config.toml
positions = "learned"
tie_embeddings = true
parallel_block = false
schedule = "wsd"
decay_shape = "linear"
final_lr_fraction = 0.0
doc_mask = true
Each number is 128 + 24 x the weight over its row's rms, rounded and kept within 0 to 255. Layers, rows and columns count from 0. Numbers have three digits each. The size before them is the row's rms in percent of the matrix's.

# o: layer 5 attention output (transposed), 96x96, rms 0.0644, rows 77-95, columns 0-95
# v: layer 5 attention value, 96x96, rms 0.0519, rows 78-95, columns 0-95
# up: layer 5 MLP up, 384x96, rms 0.0745, rows 0-50, columns 0-95
# down: layer 5 MLP down (transposed), 384x96, rms 0.0745, rows 0-49, columns 0-95
o77 050:100125127122155144153095123112118155122162140084140142155118120152103105162149087107116151120121139097115105166159148143080086102166072094117159151091131132139155153109107163132109132146120121108149130148119118124108146130074143152114150157089116113132140135148099121092164097161097126157
v78 063:122132136119096110155154140158117092179131156115130155126123136118094158085103145100144109174117177135119148116107111089154132089136105108095091116154105148120148101136091078094080103119127109139113122146086118143126122104137141090128123098122132115123139132134074137093161096124140163112
o78 058:122137145126132117111098092126133140112145134130110133088113132145120165149150097120128135140092089129183110126126072121081155114103131097113130125081137151168108104092103121142193112151130126110126128153128092101131133121122157171131176087143112114083146112107160159107130130117080124123
v79 063:110149135164116156127081107129129170096158149101128137136132107123134161170093115117135123130093127125098145130128098104090089124144130119125128078133076165136106162133113146119126169135121115072123139132105122092094100134114136095091156114079156116164142100105138140107104109154117153089
o79 050:144181124111147105120140122165097144143148160161132138070137119153121123140100124173117121106130157135149115119148107132141135112123187150103116131162118128116129101144145112100108155120122083097117077164094124105133170148133117123160127167156100137092147164132140147169105141087103161136
v80 065:138097135094147111092113129102146124145108097135151116119139140125150169126126142099163143118148123116118144192121135197113074151099137129130087115120132125130095132112140136132155145115124122123113159101076118160078100116178136117119071120151112118151110136123131106162141082115118143168
o80 057:148131158110218156145111135145167140156143114133123135126113091118130133115089108149155127089110118131160142161147178108113137122110142148120122158151084123159166133118124144135118151148115123094121096126152129097152125121084159109165098121150121117116140097182168108108139166139130138104
v81 074:135104151148122114160104146141164109139160132181129172143143132101114150148121152131138137163134127086132134089134119142123137148163129138150130117118164146123169098124106105069090125096121151132094154119117113157110150164152107132178141135150099168159151156143102093156112139181121096137
o81 059:133096088144065104115150150116130132141137121136099114117117168130133136159142122118134152172132122144129138098133118110154144166108130129123145112098159117129130127136131117183147130093132184123155141137188123144130142104144119144122173105167131085079190138149179151098133103134112132109
v82 068:148098080109107092125136107140099093125117132106154143102139123142115121097145152149147127108172157110113103137098159168120094146124108132117072093093132113121071149129125117127129095131136092154164125132134131131096125132134164094101102135158102129113101163172124074140110135148166110091
o82 052:131111163120145129136103154103135160126123124138093171166127135110143151128175129131130129085126096078169120106121145115151142073077093104096142101108130168126163142118130163169124126111123125115105157111111135082160144131059140122133108153127144107113117098133149134130123126161100162142
v83 072:067102105128124133127135125109140102127106161140168102120109118121109129128119138133061124138077127103110126126125145056150159152124116137131140128074135125153133128123089105144115120144111098172111103109169143149160151116110119114143153101154095140084116163168157125131132100129130150170
o83 065:103115127119110114148117114152118119129135138100119177119135102138138151135123137147106136180116134148130172115132091104085106109174073101082122102082134121178094113161124098117162097144125136129102148137092123137142138134075101151103129111082120137110111130099093137096142129135094090112
v84 068:137141118113137077137129126137113171135137110124088155106071130082124113119149116095117129122119093140143153135119158127104144119140154162107132127155100120159138129098115077126132133147185168140132145164105134108139123132099170095135100169131128097097139164161120118183167114138112082118
o84 061:165172114136118116151157125074119100119127150106117132160124165119146111132131176154109137126086126158114107145113171134153123113073114138115115132112150122125152074156131140172134148123173100162141118083164145084130125131154139111121127118171126098151143167118101119126131154144149104173
v85 067:123123135118106152138125150161095120169152145107144131127132111135135114119131128150093086152124120109166140118108102114126131115101131157145137095122140143129176116160107139148141148162134150128105118117122119128130160095063111084120122160106140098115159088071099164089142088069159137167
o85 054:127155122141109117146114120132096141101112142103135100093139147127138137107129112122115097138087113120137115096132081129111113178115136121115090166101099087115099130092141117121188146151147103175105093145116127146132111092130153162130180118089124113138102116111089149141161135076089097138
v86 077:088139138147110121140085112129169133123143129181132114139131102104126149115109120111090165176176134083149116115136123089157141132135123130119124099135094188166102145128084106130147152118135154147090097176130091147124105162125120149123133124084094117118149136142153144134142144167114128096
o86 063:132118115133119090101158139143109157127128136115151160156124143144133112140152163151116137132141145124133105137124103141104120062110141090094112116147134143113118048145148179140110072116150131096136163158093173132145128126142110125167152108154164146081158170114136140120146136113108109137
v87 067:103132134124145133112133164172106083113142140107115139150093102123146117158168102123107134120123138123183148165130132109127140140085143107116148136100149131111112108146147161089142123108082110104119112114163075112159116177093109162092123116128146109173142088111158131123136162145153131080
o87 061:091109104149117130117161128110085183090160097150127127161153143135127126104133114114125144126145121151133140094112103106113134132186121093099134148165130098113140147118138142087115109110129142128155180172114167177080146107138163104110145130132149100128108130132094139149116069115114138147
v88 064:127131103122130095114129142176136144130153110096070151144152133150135117170139105088131151158107161117115118138102110132145076131127096120136109162127130130073108091127167155142153119074110180105130135131133103109093113128160150127126114105146111172125147119122126114152126106128188105088
o88 055:127144123140097135155152157117151094115112140142120102137111191095118109137147083143117127112078112111143104114174121079164122102092126129135089114144108120087126128103095122134092087158134141123163154128168117083127145175140103116133092150116131135105090108141154088106125118122160129133
v89 075:128100175118074122117121089153127080134157130118116129107124105107101153061128130173136149136161096111124086112159126158117104124099117119106168116075116136136122157172093111110128111140104129142116136135141098100095138131140089153175141139134126163117118128115127120140156098123156168116
o89 056:098141111126150118150149153116152177152129083152136117146149127146133101127136152104153132148108133086130182112107109108171165117121123129125099112122130157153091105131178146136165112160095147115121098127125170190196134080121115124129116126135162144100111106125140106110116152110124107138
v90 068:144105161141153103132119148146112108107119191123136165151100137179156122159098113132127129109114130094114147134126137121109133124160128166172111111108125175115122139120112140134157135132102099121150100126131099124177139155170116147156161173104157184179135169098130144171142118113137132125
o90 050:110130133143085105136153121134095182140163135136143125126150135132132128148124119077124146121141131148127154130137098095178097164133136105103159124149138109129132113112196101086120085122109105103127167168140165166101124111111122119125132117139093087108134156095077135124143120166141147169
v91 078:107142131107147069108090132113124119147125160150144098139151166115155121120148185105116130127129087118184141156106147155105151110173096155084098150140152135185078139129156129125114124164118116109147094136133108165166136138120122126133116174146143101126121132110125094112147115096116127120
o91 062:170113122139168126143130146096174149074131134096138159119118124125142148124151187110142126096133106120091086096104157154129119160117145147132139154133094134141149147091107134095122137068160138168127149120110161143126079123111145152177094099160158125140120133127121145120157124140134097114
v92 061:137142173121167153130160125150116149121116093097105172146099132125106125128170125148125121148152131138103137124113132106144111089119132134106141106119126084121098122075120165104121106130110142122197153085160159141147115116137147073122114148153157116164187121079103119126143119103151119128
o92 052:114168083139149142118162152085113120134148141147107068121117157151111115157118087100143136136077124142119174083110152111127102171139098186127134125130127102109164149133143118130146112132116139136099126150137123104099151172155134114124098156130116094166081108149114107145092128130127133150
v93 066:150086148135105154096140139142104137092146100144125135104176109123164124100119158154135112108158106127140145116111148119119139172098145129154135084113155103113128121136169136100187163180143138110124175115137100102128139118137125100124092080142118157096104161126135145144078132089121110127
o93 053:134135121136059109135102099114093102164117119157132113117142122144147129100113137125124113146091131137118142162093148151118131104129113135104098137092139118107182125122134136122155147174074110098126115058121126124146140047125139119146167128088137105165130126152088110140138131137115149129
v94 067:121111103127098137117093176088142179106126120117144093167104131159157106158178090097122154071139143154133137162148117130119112102106140094150120141138117146113105134105150134114114152149092133093131148107109105120138082141125121151128187140110143122115111125109126123126102120193153160115
o94 056:112148139132174125131112137162110120090136100095119153146100108151105084104100111117137122120162148116134106126161143108138148107161139107165168144182132112122153129111139124125062170112151129088136116136164119153099146178120118127137125184118133148116132142131105125171104132108108174164
v95 070:087156077125087141112136143086131118118119132140110160113093147124176141146140089085111088118138110090152129181113134104165104130147080148154121140087111119109106117118133133155117101089165120150135117127122148173130138136174129115155099115127160124107101157106124104139116153150144111160
o95 074:155104115108129150122141139137105113123117149121136129098174131119140184130155148162099153145110131160178146136160110149123104121138162119096126190125153127170158150121149157105170151157133161113136124108152137114151098132072166145142158098127155127105148102175139153105172125128138136134
up0 089:131126140128149138090108129132134095129163130112127163150113132107147110162115131139132140099136139174159130154109115121110078087091150117155155094098182117099092099155137138167160146129133160121157147084170164138115105142119105123142150110167129104138137082113096154158114146130122175142
down0 090:137114135122101138143110140080091117111127128165108156130080098149123073110146128107123154138077117088120127124130114116121112108128119121153086143123136164113114145082126160136127118109107113129106117154091112125105108145111098133169093134146143140139148150147192192103101157089146155130
up1 098:101133112161119132105086132152106099113143122110129130111156133214155137160124110153130121155141153145179125122154104108114121102096115142119129110156130123136159120094151103105127152133145155130059116118175155100132132104173130136100128089121130178148162159103126139132143159122147131106
down1 098:148087124142136103092156160136151099123105126133140143187134144151178093114138143144123128110128086132099122134090095182139125130137135169114107115163140144138142153116137186163137164125117099139141095142103117120103141132099142101167109104150120097146136095108097168114083095131146125144
up2 094:174128113112127113112124127178091127140118142111137158122131112103123150124098111121127078124125118133105149092074134091141117086117130085136137113119114148128136125116156105166112149158121155103134122132158101113146115165112118172121144099176152115129101109147160054135113184160112141149
down2 089:168129148098142166089140133115120116107133124120112117097162152118117106138148191096075129110145118159128173163167148127146102110097146173129120110127126121122142159079148091147135165142086120137083107149148120119142126140122150128089115130132120174107168155142155126150150125116168133123
up3 089:122118117135167170130118069096122101094134102146131096152161107126131134137101126098080111119116121134145128132125139134127173160086150149134131123118158171118105140151126073168176122098123126132112113142074095110125129125100132133146114142146118177138146097159132150109138129112119064160
down3 091:128146133160094114129144082145128100116127143130128100086120142166134105129117082123118125108145141127133128118141137077154099097144093117122129085165120078124143075136120153133110115123159134081126146093185148163151153148122085145100092114125149123153132149106107109132137170144131079149
up4 107:138125097143127109160097140134153137130130153132133143140139160163091137121124114167123117161162126151131132132082113079137089128150074101123110158159084115146123108168136092135081120141140118113142110153140140163106100117160137119138165101169141136133172150153113175115153131182147134106
down4 098:187138099107092137125083104141162075127129129146106138095133126137091113131133117119147121133149154150159100113124164101142136117137120071147100092137106126142102117096091079115163105120165129117098152148136137158124130122120091120126080137195101133147124149142131122164161131116106115125
up5 088:121144130139132128118121099100100162121148150119117122149167132104176172128117102090101110077134115162124118116158183066133112128148163170099137120138114117138128095148131112144124102134124128156104145076136123120132107114137140150079095111129192153110160153109154143145140103144133151105
down5 097:148100096105137125115094116108143094102126147089145102114124102121163120103093092129135108134171084154135098094149119201148113145109094142153123116148162121139117128066110132075151119110154133119102101115143143100149122153092149118157135138119136148115094141088142116115109104120160104126
up6 100:092113144155127173161143088110118131147129114098151124119149138127153139151112147069132146142107102134099144139126144137135131141098141150114081147083111127153093100134120102103112121140118101115174063151105140158089135089110142116111110153170140151161140083129119125102125127149101084159
down6 084:133104128123092114087162143138102140160111143129099123127098119103137101122126099118119118111143147167158099158147115065110114096120123099137130134170120138106141118126132140190126140105176168139081191143092127111114112133116142129144136085115091127105165149149141144152126094143137170122
up7 118:106126093152121152135114130143155101137157167106181110164106119138139120150129127123119144132139124186177132090083160089091104136145143125154113155113083159131145152120098158114130146180117094133154132148107103108106092103131107115088136111153153111112114128152162140168103126160147127129
down7 128:123127120140148122132130145114134115141139118108156089127119129087132141114103103123130165123125131176137128144140135118098124097175138068185126168178137144135130115137125127134115151117119171120068142126159127098115110119103103200062132140114114150119117093122122123119165144138120170091
up8 093:153122119128129146124143138169184088132142147125125108098088130120122092106133113112151121150133104108125112144136133144107097111126162159120130105058127124099129128063147077120119132141097073140098163127126125141165114118111133148123135119086149142168167083123089114124148141091149146131
down8 088:136126141111086141145088132127088131112138178094138115151113103126155138134136101168132146156109126126171134109101102113145126104126130127103117087179102132138075124103159157112137111105103136123121123156160084128108125090170140155079152107107191119156095127122103147160112127106134121145
up9 103:126172095137133162105090128142119114134142170187148124163158150156112149141090129165056116146148125127157113106139107104130123135116117105146101093093149070130112160161109131122149165151088107138090122152155130116136165116144142109150119132179116128132141140167128108134139118123129138115
down9 114:166103113083151135141125111106129124139167089131144153129104154139121075146091140136149143132088145114112158137094109145120149130165125077128160126129085151144152158120142122102102128110159089135131110118108129150157120146100071189120132135123083109152133162163155096141124130134121090137
up10 109:174094125103156111109099158155128126131105119107090154132123114100113159167119130150123106139101131099135123145125162120107177102110132125133100140087133128117149162141137150131157145097075124109129120135117125059142043127117126164159167112120139120104140115120095137145161134159127127101
down10 104:104098128123118131119114103122148133097156156123124143094131131152125162158080103169122095115121125120118151141091158114145170108126152180180160138144124140146098143167138151149107136146128141120082161132109116164175118081105117149172139142139103134088112120095107137104149093139131171131
up11 110:159114134155123096168112137176095097093135125129132158100080140107092106135153120137115153096100163101099164123172138127135141114173142105129143178094134134147129118083128128127122135139130099172133136156122152112107079116137148156148116139156108106090163113138115173149128109121137157100
down11 117:201125130124147116108104126159093152081143098142146104103111067105148142159119107125163126173143135095131118140126143149141137138099138141099135130125125107130180125130125157098123092133107078182092114118126153105091118113137146131119142110164127120148108131112099144162119128109134077156
up12 101:097130137119107104162132115156157113148122135124123134115133095161152135128169147110108133111127093109146124110157075122141132120114132164116104125129126185115101124122104164157147139159134101105101108158128108164080094108080125120138140111139103182105152118080077160126081096136139117105
down12 102:140112121138113107090122148075083145110125156090126115163167097140117104102158109155113149133131132153094142124159134098100096145073145154151173165134058138114133112157133130155109148137163099126134159122097133142155169122113093106123146106093155119147120146126122111097112113141122139122
up13 093:127167164186132144126155151194122147078154112141145133135131129120147146086121161118138114093128099100140158112145087133126131109122127104099131189117097102157132138159092126135136165115149109148119102124139126112110136096123137124127134084163175128088151171131121102116146170128132141138
down13 075:154143112118144086121109131109152073137107125159119127132112164135193105142117125135136113094078116114141134129147168158136144140122149156146101120115141115104130139138135159131113093130144123102086116179172097078129148125167121098181123153154085145138121122136131125119106128080125177134
up14 113:128117132121132135111139114115157110129114150137136124099163111075129139111112144111124110159127157105133085119137145139115160090125110131159123116143167134148168083141099124132173139145085147139153092104107079096128110115092120131155170142087107189127139116109110150102179126140106172102
down14 134:144172097101145100136122163115126145105132163141117154136185132133158121132151147186126143131100121144106079147092128120149151155095090125140115151142132090148152117170096112154126122099137126144157165134142131117109163127125074116131152156134126080114099114132149102093076143144144147112
up15 088:132146128151149128148125123161147091130109129122168118113143108147129085110102106161072072145141164130138082114129104113140095134129150161111109100148147100110161118127179129156105131111103116151088134136184137124095098145166108122156153092134148100140112131117135140123140143125158079165
down15 088:086131140144146122117132090123102111113083151097083159132146094142095066122156141116101118090135096132131111117118103112133117081138150137086109128088149124146102167143126140110101148099151134095113158161155159105088153133124147118125157096141111083129149134170134128158148151163126126125
up16 095:113154130162144093092166136149156138155123112120137175159135114142159173136133127145123137170079115117116165100092111131142134080156138145108133132106113130109155130101181133147110147128125146135125130089103171110135104067156163151135146104119086122143154131143129131111118103084157112099
down16 072:153103087117122096151123142169164152138126115118118127132135154149128066123100137131117167098162103190149119175131141135124104141157086086147121174146131123102110145158129146094112153143188140100134151175153141102126105154119134133119139130120130145084102131103162133115104129149118148120
up17 098:130128117129126108129117153156150098122155116089085151130109103128090140105056118145128103104122120137161108085127102114121125159155136127112107147082122090102129172151144131144143138128182157129158197096133110094156101107129119110136130110081138106127119153115122140103122114118145154084
down17 091:150170102132128120152134134128122098148112121156088138132177103111147104142137121146136075112160110111119149133120130093159141125183085161112120138127128151135080109096138153098093127144152129113162093122113158161188121116150123115128157115124100131158153111115117100170110120127100071145
up18 087:161113111150109133140120138113158095142143117113148117135141119151092152124117116131102078098100155129111120131120140108118131157135097101137147129131105096133141117169159079152159132100163118127149143070144141121143114152140100075163071136140123108150115153151172121157174105189110138119
down18 087:096110165126133150107117129114103155112149148159129134110152131110131138149148155155127165148152105138108146108183149143126127081079144117100102163106159173110096152119161157123101111149119148145125130121113104128130154123153115122097150110122170192136118145148092127087105154097075143139
up19 105:122128104115120130122137123176133129114157122164129121162121157141149120182116196102189138141117131074136104098141087114075116111163150126103148092078117102178125139142141112173121144147107131133091104123104125120129140161147117123122138159113141127132151110099125146144173102120122129125
down19 122:105154142132101157167160144145136129111133182128153103141172110103108132131106122110117120158136093130158125116170110151113145112132110154142169122094138122102138133100113112080126151134126160095153122124125133182100130171096120099186138131110157122111152109152103183164106089119116141136
up20 109:170116118107093138146124116146109100142122084164147161125116134128099086128185131146099092146135120120153122146124136133129149109149148145110171105075098094127131144086119110153153114086127111138115108112085150144115096146163187145104129101138114107144139114130120117149139111128156142195
down20 098:127124120128114121117123142135122154131165130110105144154129092088151152140121145164166147136127143152136066091162110141149121166108092169121105148078132179096133142183151130150133140131129123104092123151137095119147109129135106145133154175123118116125102095145094129073102157137162096130
up21 115:086171111146140134098137099164086206099098147109153109127112116123109104144179140118120121124207131141151132149101050092156112113127138108131125139138122113144097126112142150128135151128137111137140147118097109149144131110132148171100122135129134110103137151121123133149116123116086145154
down21 081:093134115114106096137113143104140171109101117160148072145108153104177158142104124094153152138152112121110132163089120106132116166105108128138156146153108132112146111131103132134189104117070155138112104090115135126115109154090133147127144123097114096114140092142105093073132119124130124152
up22 094:141094122155144162140124148086164104115130145128140120115147094154142086165150089073085111173140128112127101132116133150093139108092106135102150156112119125120139135125139124125160127143153138088105082112111169129108140115156129098122162099128151113157107143124166186113132161119109148171
down22 094:145102149159127103122100130137092173160125079107132154135123148089130132086100154111129128109166130132111137180136112124166158122113173137095142102106125126164144118149107102113071153142088127100119151139137114139165117150084126142170079146110126102113120157153135112135090121130156120104
up23 102:151126088100112189162123098134138143139133157159101114115129157113113142107141128122108094127184127138116103128119136113170098128108121086146143155107139113111097142120085135107097088133133118074111141136134088171123153127112138122139150079137120100161143138096113090161119165132150081122
down23 107:120093156162141132116094114116072110128135167103129154074125115149114116118113121122117111137118139134156111116158124126120123145174128109162181180065106125119132117136132106135093149131112139089136136108169112169151118111118153108092107127101163106097167147108151174138159114110122156125
up24 097:175113114131121125082116148157137125173157127141099124096102122157126124139103166131129153175146121161175113149138135144138132128111139136122139121133130114134102133163122117134144114143127032108192150100127144130150137139105119110173096138146098120181109121131113138130080147103103125119
down24 090:110140154148056093150111088085104150113113143121131150131136140104138091150127150084160108151154122141153145112122078153149121129124123131092132144148140124135133111149117140180161136106129114161097153154074098119102080108114135156141109142145126188156149127154137140108117118103121127146
up25 108:141082110149168086182178101132095122096153154159128104144167122112131106146161156137153108146129129111137100126079166140125105139108168137152158138100135157135106138123119156102173139099110102146160142158087171089112111131144139105123160134108105109130132131150110150124144132120097145118
down25 096:131165155128113115132104153104168144098138135095121157141129130068138102107122170131145144093140075129097116137099102114142083157141157162132174122139087088145103171126116106131095138096168093150119118092124179146131139141131111164114106122110126129086112137131123130137087146118133129120
up26 095:137094114109170114112098117144133115100151136144180134141194105184129119125147145123105107136075147102141149083123114143151090088152117108131139136137123144177172161124176112121135119126156149122096147131146118117156113106137121110148132100122120090102147132109144098140139144135083090103
down26 104:155145122115108162133137097095150100129090137104089116104139152162144130151129134088145153133110163148109089101119139095117132145106077084115123103093138170147108111116130126088166146109066115122102127102106135116133125115120144121080088102159102156155107100148134115106158135145142098109
up27 090:097123172106124137141117162147097144120153144154124102096133100142137138167123068128096144081096115121155103088136098093125140152148142118159115142068124116126139116101106088113114089180142153144133102136148126133143121136129150108140160169090120143116108088113148143151159103136163149113
down27 089:162088106138115122140113110138128110107132155145178129124133153101090094107116126120144129157150152131124125123116133141125070111148128098130181169168087141150128130108155154121136112096115129152112174109108100153125134111158086188118089077151134153120114175137098123128143144092125140121
up28 107:131103119147150100138109104092109134119111170140123134147091151144091119078126105169172133110120101166102118114158131169149093091161162128103098151139151181129164120134131144121122119172130138104109147123098143143065132093119115149141140132162134138166182140118111150132141121107137120113
down28 089:120085103143152104124168086105144078092128127175110112149114111138133139178143148091127110128110094132095136132118170099119120142123132135130131145148165129090110120150134103105116131121120122132122178155137171152166141083152113116154148146138099066121143142133103115112084141096124132170
up29 088:155165123149108151135075120147105088122120134113137107130127095129152101134136119127132130116100147120135101119115097101145157174174129133157131068064118097121120083155126108132139123144118121103085113115160136129097112145134159120111162134164155088119138139099092098142132151105152095176
down29 100:102118145133148120116149123099126103123141172114137100178149099073134110098147118107158131115126153112139132108123124132113138108112121111134097130140152166114104155183154112121148133086112084107150073134122137124148145139181121195177105107109129110108135106158133149165124125150141145087
up30 105:099105118123094129125156100108099143099126185112167153146134091108099126143143122151161126161149174110148157145126156142131148101141121100099142117126143109145104109104106127095173111154170128114149109126130122124124125119115138199166117141169160169129161128154101110116128154135084157146
down30 114:166152137134114099130141089167110079138166121125092135093144076125144124115107162115138136111153168163117133144155126112065145122123114145142074113126170075108098153158139105102125115134152119141177112140114114177154149130119118090149110148093121133136115124122116128090127100139125120134
up31 098:108170122134115149092131159110103095116107140178117146134098128154112144174131131084087116097150179125080135125105135115108138161120168114166167125125143117125134127131129103170103125099159158103109086131164135122106142123103118181127144158147135140157133100132161165138126137119094141159
down31 116:121093133148129140164126103158112111148126109133160117124140128135136134119105115172149125131138082113167122124147120133138176150133135142135116153149084139181138121131136128055185114149103070132163150167126153136194155125130168097129108130149128159123135168135115106137132095106119134125
up32 103:184115134106148142139107143149140114125114116140116158103126170133074100129148137145151110142116147104097104122128121153101146130116164182086079182097095099164120136146154122106170146153147141109086128115134102137116091092141118109145142129155130113127107065121129131133151151129144125162
down32 099:106144137147108122119104099115083132092129173129105119095137138133151143107125115111090141103099149123100145164159114091120097143079110090147108075128157159077126144133110147161109150099154110131127135127118094160102129110141091097126089145122130106151122156090142107135070110097127119112
up33 097:151125129114088155124128132118102107103134146159096150128121116137128142123084123109177097099140105123150144153102121067185125090102161101120138190137100147163099098105124137121125154116130122112173124104118108152147141091118094148099120132147175130138161133133132131161094170139156115127
down33 095:094167112153100070132103094111143124152142154156106112131124194138125123088163113125077136143122165132104103112160137138141087108137111111134167111114128107087148079077102155140126138140109114123092136102117132089098104130128138148121106122119140128101114105136114170133135121140148171109
up34 092:109160120165124138128097138109097103159131114138148122102115119099127113153162136104128121116120151138140128167141122121165135147162098089110144111113104123111132135105170138111160104131131130139170083113157124133119107119097069104154126152166114137168181197130153107108117112118074131095
down34 090:135098128153129148132144141111149118109147125163135188183136072128125140149114154137145134096112117134125150140068115144140155166114163134094112154151186159124128112142141126116145119134147116171078143130114175130098166114166138119108140154102157108149128118129148164148099158118139111155
up35 105:137122118138124144123173104145131141095156156159113143127157086083098140092159113187135145101143117132149161112096108123153196109098172145132145107111133133112121128107122106164160164153134114143181162135101131147143090129141142102155162132110131169116150152119112136100126112122127155115
down35 106:110178094134107174130101132147159156151099107112130141138153141162094160113127087115136133149073070091121146130116139118122133130124134127145128096122083144175126084157140139120150119154121103101109106096119115134107131112121128134100173091155147092110116100091127138142109121166140081137
up36 097:127131113180136159112112113125109137141135146152145132093169135085127150124108115106156113150107059140107142111135107143130128092142143071119124113127134107115151148185157114150129144154122073130142135079094127111112137153128090100135077085125104161145121120161141132112126157171115118134
down36 096:128153094109133124146168140116197157141114130154120118135105139139101135127134148142125135132105191123129138118138122108105161119148092148086129114138121095107106119152123121107115116100132126108142106173133110156121049076081110108116156150148163156132130130126083073122127101142136124143
up37 114:122118147129113110096130173148127098118132148097092131108136143104152111158122116155075106105102133122118082116099128136136137115130153147131113162109172122124159153115110154166097178164094137160124112129141106111109069127102109152084152143127129136166111160117104115110159166116173149105
down37 132:117127103126113085087135067117132110120124127111112157142115111135152150157101140098139100117129135158106135171099111122130153122102116097113136155124126175150107154185113176201131115148135134135129094122128111102152136163133161146139158172141128131134109116188136130099082124128129114115
up38 060:111101150127120105076143117163127178122107135129134130098106108137155120130121190106148111121135156109129132107132139134115086157097112117102105122136169177155103121104109125133194139129134100149119123108095135183171096120109070124112111111118177164108146135153135135128133124122131119100
down38 054:113113077126131125129129132127168069110129112148101101147127142111113091097093076125131131134107121105156121104121124131106156079134119137127124107109133103076187119119098116107091096130103090113094111135131120061104101145163154106134140128120122107127103147136112142133096101170127152151
up39 107:136159145136093098131096115151070138126164143139103151100140119128119138096143116105120104104124148151153107097141141084139120150122146098169131138164101107129106157107115147090142106166107139131133154145098093121179141172111154142127080135125154154154153161179154106156160123136129109107
down39 098:121154103141108136104141157124178125137103158123154107129120187102132104112161118131131123118099147148091128158120148136109141127119145120155119106110111085122136084163124138209121132102096133079146117138108137085127071111099132122154177130096116125153148090135142137104157116134127131158
up40 099:117159121153097147066174081115136108150135109129098138119132124140122133112145117180086143094137106150134145127148129149127146099138153166153100088121105071122130141107092144155145119138151119112092137113092132112166115119138117147133142167157125095095082093092150114125125166126118150151
down40 097:146098139144155140114129119087171143121166155136182106171149116150118103134152129126145113160154110121133137157151185129164107151140147131187154139130130161132135122136124151107122112149135173104149123120159117181134071145128096164127144158127103133124173133119104147138113150159098160140
up41 115:104117128122134071146133113132131146104157155133114113129144127102122091154116134132138089087103122174181090099116104151115084135161154127110137090177123151145146146184135117117157114145124106171144142175130094122122115150112169125120120118150114182099116140163152144135161132125109148125
down41 106:119137155148157122110170128101089187105141136102140151135140157107115116140114098134082140137112115102082174137087137120097100152157118124129151133117088103156102114152165157110120116105146124104147095105154164132129156139161113171134123138124106103082109160170121123141114152127161141094
up42 104:111135111151131115118093131141131121122170130088150137191127137134114109143124119113126115135127109151126144094105090123068083137153119080154155145152104157109163082172108133145156076129150133099132116166106130083114104111112160112117135109109131157110173128113088120130135127147153164137
down42 092:146147127184166150123092144144137110152147105119113105078108128135093154153130182132152146108119122169134155180135120143149114130138145120106120128139149090138112154112154151144128101124116177163126145095162160085129128103120124144132119155110149148134163100170183145147136170096128115124
up43 108:138098103117134070131158135134110136123161139129147152176128113118168108119145130159147146102125145139118110084096100102143164152149113101168096133099126174117126159122121150184141081165115121080102133142118141126154110144170117095117122128124115114096135143114131127132153140097064102128
down43 104:187153122105095160135144142072144093147128156149108092111114157137147119120153163094146138090103154134156159115103142127104118153096103124139137104102154156161163164165129113133124106109139159149144122121098139143100147147151144139171110132136127121136172117104132171089120132103169098138
up44 094:089142170106151094135172105142129145139142106161107111151117147129153102101163139113114110132159133094083123134128107133149146129131092177113141097103100059157136151135128161144143130120128136146131159160139173103113094142128080115162123103113130149124123136109144121144152107129157164074
down44 084:144154114083124095104122129106150159151129127086088112159114090106134117132111124141115178120139133126099182155129122101105154129106111161142115118124127109163173073155114151123141147149093130115106125167165122143115142131138146152104177112129062112123079143124154112114122136151139109152
up45 089:132112079146152128099127179108128090135081125154122117129141087115178128126119086109090158114127163071119100148106096103134162172144114150145113113108117125139159139133137110175132146107127119168103131116132148117121089107136109174161139144127131102112158127149108126152129078147137100118
down45 101:123100143203144162119116104136144111103156139138125097110130126122088093134133082106100162113141133109142169093132136138102108200160124131129112117146128122110105117139131132091122138103142098160085151176140131131070112139129139134111152145141132107082128163140143129142109083116107139143
up46 094:146133126185154127094150168106135145102143128145117122180108114126145112128126106165144089107142162101116135129118114150105093131118157115148097159108116180101159171133118080147099132130141098126114124103133138157158114097136135098166103150118137121144180143169105111135148156157130078114
down46 086:126138141090100124128110120123134118093125135118114147151131087147128104126096116127093153144085155088146146157148090066140119129127133098123132097139156099113079092103103160095091067125142107116177170125135145148105149159133127119136142153094150101156117134135133125157081114132145131151
up47 098:109135133154096107125129142142113124135127147165122167119117122092111176132096129133151125156115146154094129104123132139099098126106144149176115101154103151155114109108109124126094103130133114088098119113063112144106108108129101107154100165130083144152124151128132128158155186137186174136
down47 110:123138163109163146158114130127104155069153112110113133145139077099128141105103150153171136178107125130102079109173136143137159110175176113145128143130120116107125068107126148121138106125106133144112126106151127127102109136144118141107142117104084168114097125185140100142104117153136133127
up48 102:122120110099145114117146047147114123077114176145113145141110095131127121150132121144103099133147134133116170104138152102154178106126154138158165127161158096153123169146137132141127165163139119137121137137126100107153133116133145138129102096101149148148113156095060137131153101159125099117
down48 111:140178159130145090139096098106113205121112098151103129133101146147128137142117163106135106087123118117128104182174118129122139115145171156123136109096157106135122147097118088120132133145147107108137151145118120123159172120093120150166087129120089103145126119134149108172112153110125156124
up49 114:134100125106093130116155076136134137119149155178126153098143091117153156109130116157127097061141090109149086125141145151144122131121093130127116140116129107123166144131098138127140127167148097173116146130140101150153126126160151088154165096182120148089089127146133126113139133157098098139
down49 126:107133109136121124135135104112101154138148122178134106115091119082151141149161134150125151102118101114155077125138124161116176135125122169148095150135188128121112129103125121112127083132125117120129150156135147097093070138109143127182121091177147145095104116073117108156137118120127142131
up50 090:158130108125138112129109125143160121121106097113154148117155108152111176129150126142089118138105105101113151102102129163125133088159148150147136147129116110145142114170146134062117112111120134124088147101076078099112085098135133133169147122126108139098175121122129119166121162160151103173